Part of a small language model's weights: learned positions.
Each number is 500 + 25 x the weight over its row's rms, rounded and kept within 0 to 999. Layers, rows and columns count from 0. Numbers have three digits each. The size before them is the row's rms in percent of the matrix's.

# layer 5 MLP down (transposed), 256x160, rms 0.216, rows 37-88, columns 0-39
106:495510553456477479483489462483500485490486518531537516523511499485457546540522471498525527483483520552502528537568502490
104:477453484494506548527516533529487522537541499493493480481500518483554491501495491526537498544532479458478526488510494482
098:510488467482498451544505507503486479514467501477507501511455529504478472541469507520467504513547497542471508517480454550
109:513452536501488511485503440539512469521529510441517464496508476512500497471448509489519488544495497478502501470520478480
096:542501525508478488557495508515499521516515484493529467516522476511447512488491495498498539509483482503499511450446531477
100:468484522474508553461451494463530516510530463543547557525466497483505517508543514484535467485468505512499469508491528524
084:518526497507505551540506552483461476486503522519509507485515497514495492523448509497518519513509445490514511531495533474
086:492471478534507513494482494493546502474509497472480509483532543555494487500473479457486504501505502527534539503497469487
101:502453502532431480480491528492493502473497461541533500515502519493450515526499482462509485451454499518475557467545500491
101:527469472526501516479525543499449490505506493490481486528523472555500526509473518459508533449492489499480506515488468523
101:487515510506470504525540530482458545482463533481491490454508525510519525524489522507489552506510493464511507495476524504
110:500486502550534504493526535532476470522466483495528489487509487514518481486489522508518453509484485481477506575522531514
107:527524466506503511495516464486458535506507478458493480529508460482490498544548466462489464492520481490497470516556519490
100:485515514539534465519495532527540491505488492464507459489488487520546522512504480525474488471551554504490506490446536513
100:497513486527491484522523482460469534482506502526494460490513491539502525498520500540490528497496509483507509532501570497
095:442511451424471497480507450478517479504490520497525507489477491484520489498513475480526486553505490530452510483453553513
102:510469498563498537519492481460534474492515471497505534447481505490488483498507493462518497487519532449467550536526439524
108:508484511540474546471523506506509506465506522499496519474510490481488497486522484489530518498449491510459561513514510524
097:484492498520506470502454488500522473512496484501505524518534474454471470467525492473509516512563494476492539524528467478
102:541455498489511520493451485500490498506499498512516465497488489522502475501521500486435514486513504487514517481537503535
089:519497521519502521518548492473487488473476466483484490512514478456502427476486510529490521500504466498483480529458500515
109:474509487451528479489481493535470558512497472492496558499465452493534473504527496492485514483454510519504516488546516478
100:510512502526523503528471526487480507480494534494498512494572514460470499486495441497502528465507491493531480469531445523
097:474530521500512506508548474495482478542531430491501492522478463473505508503543505458465500507500531500482498560482475525
103:502492477485507471514499530492480487525478477514587526495490488532464458531487529494460506486505531484485474473534489451
109:531537497513531480495476509485522486503481496501504520501538451475497519508525500476483498496484465486463505519562449475
098:554503521479518541502497484483483510486507494541522533511511539476469498502538464494449486483474541524515548508508440512
088:498480479520516506500485531497471510506450463473474478510481526505516553480506492513535483492520475486491502546519545497
093:484468477493512508483465453487519471487523508495474501488473492505504482517533535503501494462498431507491499483526541482
108:539530500518545500480522533488500467498507495484482480539520498500467470463496514493513526517532534501509484492511498508
096:463445513521516476513485469484480506465497510473512529504511483499529532428488523503528538480512497509537480557486474499
107:482497482489534489472512482475507486492520511479480452523528515457465523466524531508487546496505502517531533491480511480
102:484530510478494529510519526543464465503494502480527511509516549538502512487491532514467531481529489492509507520506523552
113:547501498459486516529465482577474497505499518550508492467508475482511466452515491555513463520475502493505499474519497472
099:511487490507508528529501458483506514465476444469516509485487485507508482463517465523481487508495525484493540452516516460
088:493534465521522459533493505490463466486562519527523479541564489470498471512511489472499467498507493517503466534486484468
103:499505516486529528467486504483468487492479471516563517496510502509494536506532495562497495505523537535509467456483542483
103:490504467550511521507451501539503525510481485494522443483483567508509493541524499514492500503494523490504527536537522512
095:505548451498511525497500488517533517483498468482511522575484478508490497532472518496536564542513462488513523490497497516
109:511511499456528495475523513463495505538526541502521495527486518484467485502435508505462503494524497457521494533477528474
097:510490506472493524455534545521536488497498478505487484485480475495519495443526550480487516532493496544466469528508451500
091:519518470512508504485536468501545518459495500543522494470496520513470504538530559519529527494499504524508553476478495545
106:482469497497486529505454526488573482464515519521467504494478520550484501518491481523509514488507464461490501544469543450
095:468510531507541533493428489489510489514504495500501517509486497511474485543505473469524468527495497486509499518521516525
093:506530481520506516496488514531478460522480529489547520530499525461500508518453519464529483522486492521466530477504494472
104:495508496489497519537498489524506518514498514537488523560518508518468513525560496438498454470498519511502505488522531517
095:446489485499528491489515475438500504509494516492543529534492492509542508529485490520519486484541481511482478524505523496
116:488501489516508503511508488461485545517540482479526484493521485514489504523541497511546458521491510521489516466491476473
094:526493475480460467548510460493491494508531497479462494524519523492459520517500519428498507564514507474520475532490451485
096:520511480507496481507488516507467514501568487485490478488521501502470496499499501504466466502479499520515488500496476512
100:508535533491482477517502463507514515526507497510524490557477494489481506471541554509536493518554488485447490495455539541
102:488528530475476491498453491490506519512478525474527485548550518528507522500482493542506538497502509471466495493524532522
# layer 5 MLP gate, 256x160, rms 0.228, rows 38-89, columns 0-39
103:518489496494555518534526526501514507509463500517519497512502520507476525460492453516466514531478500527506531482486541507
095:516527489497503475552550454493529489520524483565481468523508480531529492531500529488551517494501483512511501467498516487
106:509489525503523534489520535519525510470535527455510487484484516488490485479485491470491500476483498445489515486505533488
087:521557502518502488492523498528532472513486520469484530478523434536560489464504498476509484484492479516495493538507438530
109:504451452506510503504470481554476500485465509471457494482497513470515530501495509489493500509488509479497493476499509493
103:541525449548500455515465477503494493470487516504511531503501497542503532473520508533485461485494468505527486500519494559
095:514451543467532471496458490484474497467491480508501480460496528501466552466541513488493481519503517501504510493497533499
091:530508480501547517475494525514490469538474507510499515500520525569510505515515508484493474443457503498450500493503474536
090:534492481524480496469520465510480521493492513505507516494529469513475507519524504526535490503475472489461483508459512484
097:553526490542544529504526506493481488469514475520490492500501482473492541540491501547491471468525485491467489489500537502
102:516469530501535465527492483524562513540489454500485531537537517506465494465486471502475556505522490488495486488480522524
100:487512513513512449515545480501500563486533461505455504512530527519513478547541493488494455494473528480496491476498529506
099:550507496522488520535486460498554500480492507521510491488466512498541484464499490491489529517483500470495493509495502479
095:448443493498507546469488504497499539483435480506486486512507509512479503479523498497534536512473494537471510464487508556
109:518453528518535439448503499485498468521536493464534524462520531511496460527494544537512512474516522497510517478470512476
104:457476463523504508508486500524465477479514530518520463525482498496526534514498479510472525488535532517526486551498515464
106:520476479503501480489476534428488474505485510535508525475446494527544496453503479491505498458505463458509521500514458497
104:486496524500543464518543523552513533542456494502497520496494487474486496521508496513518497536488467481502539509536519491
098:464528491505499574505494488527511483484497462471521510558509476528477478547525537478485495514460542523471450534489496493
094:523510501502477493461507513495514477510467521522522513467528499554524481478491463475550506509474514539497505475493497469
101:494473507507490490506435525507567509482490486452471526513489531490448498525468489479451474487529505468483468543488505562
089:511516529534508489504527500443490497493499497506540533499514519505525499500458494489513530492488510503468521507517515532
094:526509470480530481496463492490527501457525518529519475481492495473511520473494482533522479482492482533503508492478538498
102:524551504479499460492513472488532485486532489496492462493504501486524524538481474515495531475564537472488527498460491515
109:519493488523476542514511485520520489526495484498493517519502510509502506555512533472484486529483528532512461455517504551
096:551517454470480498474445520541491499500467466555524508481535528502443480478510482495458554493476505528453531488477519494
088:488519475494487458503511529498522540471509515504542544512492523501486487505467470493504487494486482465520485461493518541
104:494497538532520516455473527506479532536472492494496505455486509513524498480490478478479493452458503468542517508505524498
113:491465483499490479483500533480517492470491493453501514479492474512473537479493469493508489454482448524455520477494494499
100:534499548500476478477450497456538477515495488518502543460500485517482460509541491520473476484503517508460518499522521486
109:508450510496498493502490477522483491481480528452496504475498474506501539553478531540478522480525470520549491505521506484
110:512471438496545484507521486462462467527519463489519473485488520521464495518506517465510530498464484508491463488477519483
099:441503501472517478507491553532497476499526478541495521446471523501478468526485508505514491462495484473502493481482512510
099:507504476516498501524491501480460486483474512499468487450533506488490530503504545480483517504537535488463490507508492501
090:511510529443492524500561499494529504485523497518516492524499504497496487508547491457505495495451481546476459531497477542
104:514506512506542482468503519540491479520540473519466492414513530493507477545521507468519502480478518497490453507502523505
106:479458453508558505546508489503475469497485490483480542479506529487539500529532467491515536484512480481522488469500502501
105:475506489534543524488497477505469476543468429522509474516471512462501470499489481487490499456512469551497495490463488521
111:499460523505504538524509481521532490483510503513450535501463556485504445542557486498520532493461480512490493457506492543
104:487472493560533464486505511526502508423461514518515504484513509517483476479516513516517474439498530484526481486526531472
095:530472507552476465530488508484478543466521506455482501473417511494476506480475549502466496511524510496529458480493498497
095:468471485502532498468510491519462534469458487471470490511502511457483546488515508486491526472542446536524474444488534472
095:511490504488535509505507482499495503474505470488481464455505498481496477495531492525462540454469477473494509501514480529
091:494480469503536498501517530502497431555500534532504520482517499483453486494508478499518491481481494472542462464511498498
093:467492489523487502508509455543532524512445511526478488508462502536485441521492482517490488506523462516495526430477496523
109:510448505491514498470513503494454466489434458435505512536524527482492472489493499462492477520565491513499454523521503497
104:502531526503531520547500493501458517520506516522492508522535481514489554521534508476507477517497461511502528455504487500
091:476541505502507486510513480486500517449460516507504513496484493475501537485512500518462509487499490497512518513512492529
103:500517504483515504507516551539489501489491501504492504457528554493519478516499506531479507472509501496514506487428528514
091:478506465481482504502527531515531520500476508539442492522501563492500523512494491498512502503509419492507513445507535547
093:486509514507461562507490527495476486462471466501536501503496502521497485525495517522547496464507526498468528498485494509
093:496465534543550520498475523487492522498488505514481492496451492465488484479487444513484525515492508499473519525537459474
# layer 5 MLP up, 256x160, rms 0.235, rows 38-89, columns 0-39
111:515467509496537530487513464558468508533503468488488546545456502531471508510482488474520493468485531533479478472529489449
094:495478495492518487526503546478504497476514526505484477523501505552459494509518504464540486500548493527514524521511488511
102:531501529478467547501513521525535512511475523517486517486503493535491510537506492525498502544497558480477498486502530492
090:518500487533521470464544507466497489536481519515506505527494472529555513516508508507516523541492511458494502525507511528
107:494518531487515475484495525477514497524503514479504474561519494492489526462553511466516492513538510497499517513483529504
108:494453513484481465500501507482504508497517526472506502524455493461462512528502456514533515521549519482546455516515484501
092:538453541486478452474527521517516479493488492546531481471499497482504490522566512511478458494512500502440515485520537498
101:420491509496477480478513519478498504515518504478471469547476466448478509480478515488502471486495507479497476518519511470
097:465516507505496488515501512537493494544512485503487498463464522492512469540475546502461499486525503512545527514513495532
103:510488501496475527492458525541460546503506494528456496480484526488492505474535500495464550526450509457505555525500499485
105:522561523473509493511526480472516481537520500542525575518510465555488508499495467519471450489475492504489522523494504480
099:507528503509472484543525460518433499476532531513515514508541468470500512480511484465527508461522502532541510501529463463
103:464488515500491442478500526503459497516486483484514535523474481462450483523502507454496521537508496507511508467549469453
096:526517509548509494514515488442469475432476516473441495481478470479495521520510475483530529497526541488509483538507516512
098:544469486517479487474515501505488557500519504456542532533499482515487481501482480497474529551507484500542495517515495527
098:473557536500514491505565477474508464472506442486507498466509542494502476509481506517472490497488486486480525500461534529
110:490461509500512504503482528472501466491508466535524465446482506493527502469556448483481518506548535461471512480525488491
103:456519521452522506497508490553481512498492482502470487546487476502481499545484458463473486483450514514477483541511514491
088:466497515461496494526490546514512518448524518497467504485475490503485533478493451539522520501520491487473494512476482483
093:504509494479509470521479508530489508555514504496497473452492506478464521512488480504502492468491501501518520494513486507
102:474485516503512507485521498505524536477487556539502488480501468496541518518507460539480503499478451455517475526514515443
084:475497496533482496513481506467496476508478496496530492483469462507492495519504520496493513523511477462496505505511478497
088:473506492504510488545514483531527501512518469485492464522488502543508467530496572472497471505494480495473455481563472494
105:533549525466474470534485459486524505471552504503490501452477488472505543579480517539483493498525547488512472526485495478
101:509491509479467491496455490507503492531502492544481510513507497464511512449522485503526458526445502506479558536484487477
099:546540503503529443492478507496480496474504479522488513480474486512525485515509444503454566545491552497472486497499505498
067:500488498468477541505527478500465446491493496503453457511499523503536474503531532504503481490498499511457500528502516488
100:518510549529539466475512524512515542514497505516541550522543517504483504505477529480474529506479509454524482473507493485
107:486500522547494503493509501522476464522460536523522510559491510492506522511511459468536491517487489518487495496502528506
102:467515558498484487467462494514527510519540473491481529426494525525467482520511474523501507529509501520452522497515475509
105:505496530498530473498498495515499539554509517522439523498520560521496502512513467482501508512492467464496527531508497508
102:522529522495480512527461523496511537493489513521479526494418518444504553454502528540524479501505496480496513496519525520
100:514522521480499534498495523546507477475500482532482507490529509516496483490464508494506496491507515520514499484458483489
100:483521502532464524476502535451508475533505534507528508516522488497479504490460476473467500550555507454416473510499464496
098:526514500505518502533463522520508535516505504482479535496461522543490504440455469512471490429482476494517488487496534511
106:514500498527509501532519483477512511514492545537514523506449477488521473493497529530467466524477558492477497549525531498
109:489485492494496494454522493483490477483498494499502461509471520492464486503501545490532491496536552500525507507502492543
086:509477527459483526501483514465513548493513509503496531523490520544459494522513462499497521505543475501521510523546515547
114:451410488546493547515517476522505512503510477532500512528541527510465450500491503468531490480510486479579467491489471510
107:529491507533519483481496471518530473465487525508566473552488485512460493513517518490504493510462464469501468531515525502
099:475521507474529497545488489488466469514499497534490459474555506486496484510460441467484491567528510509527512489482515528
099:482517511460469484521497517465531475522477515467549508479536479525521483502512496468526459498486521408475539561524493493
088:505531462488443448503518511517484515553464473497529528481491495467503504564502507512511483463464501494501481518480439490
085:506471486509494532496495500520530484526523487518460506502520488530521515550495505512570507492514471492513464505530530486
112:536484514499473498494492549478442480466532495448506498511542433485480505496536511484540485491478560466480494528536504502
107:481473426527460491530476493514564510496516519509498493439471552467481498522475475457529498523470480540505511451516502477
104:549511555521542508498540510495451472491503514509512497506522502472511497490525494485475507517509483465473524438500499516
077:508473477480492487473515508500502502553506505487506501497473519521533489471487471488517488531491501509521527479495499502
092:499476473498519532495493512517508503512486474509512521529469489516496431513415458482487511496486502511538475464568484478
085:476555494506503475500515521527510518519522502502426461481483543503512492484442504503504485499498494481455489515492530558
098:499521526515486485529488520538463480524452511512530475538516518495543509550473457544493548488443501497456511464533519521
095:534484523526486508513517539515476484526488505469508495461535514468490489508487459458497497490507480492496486474490479499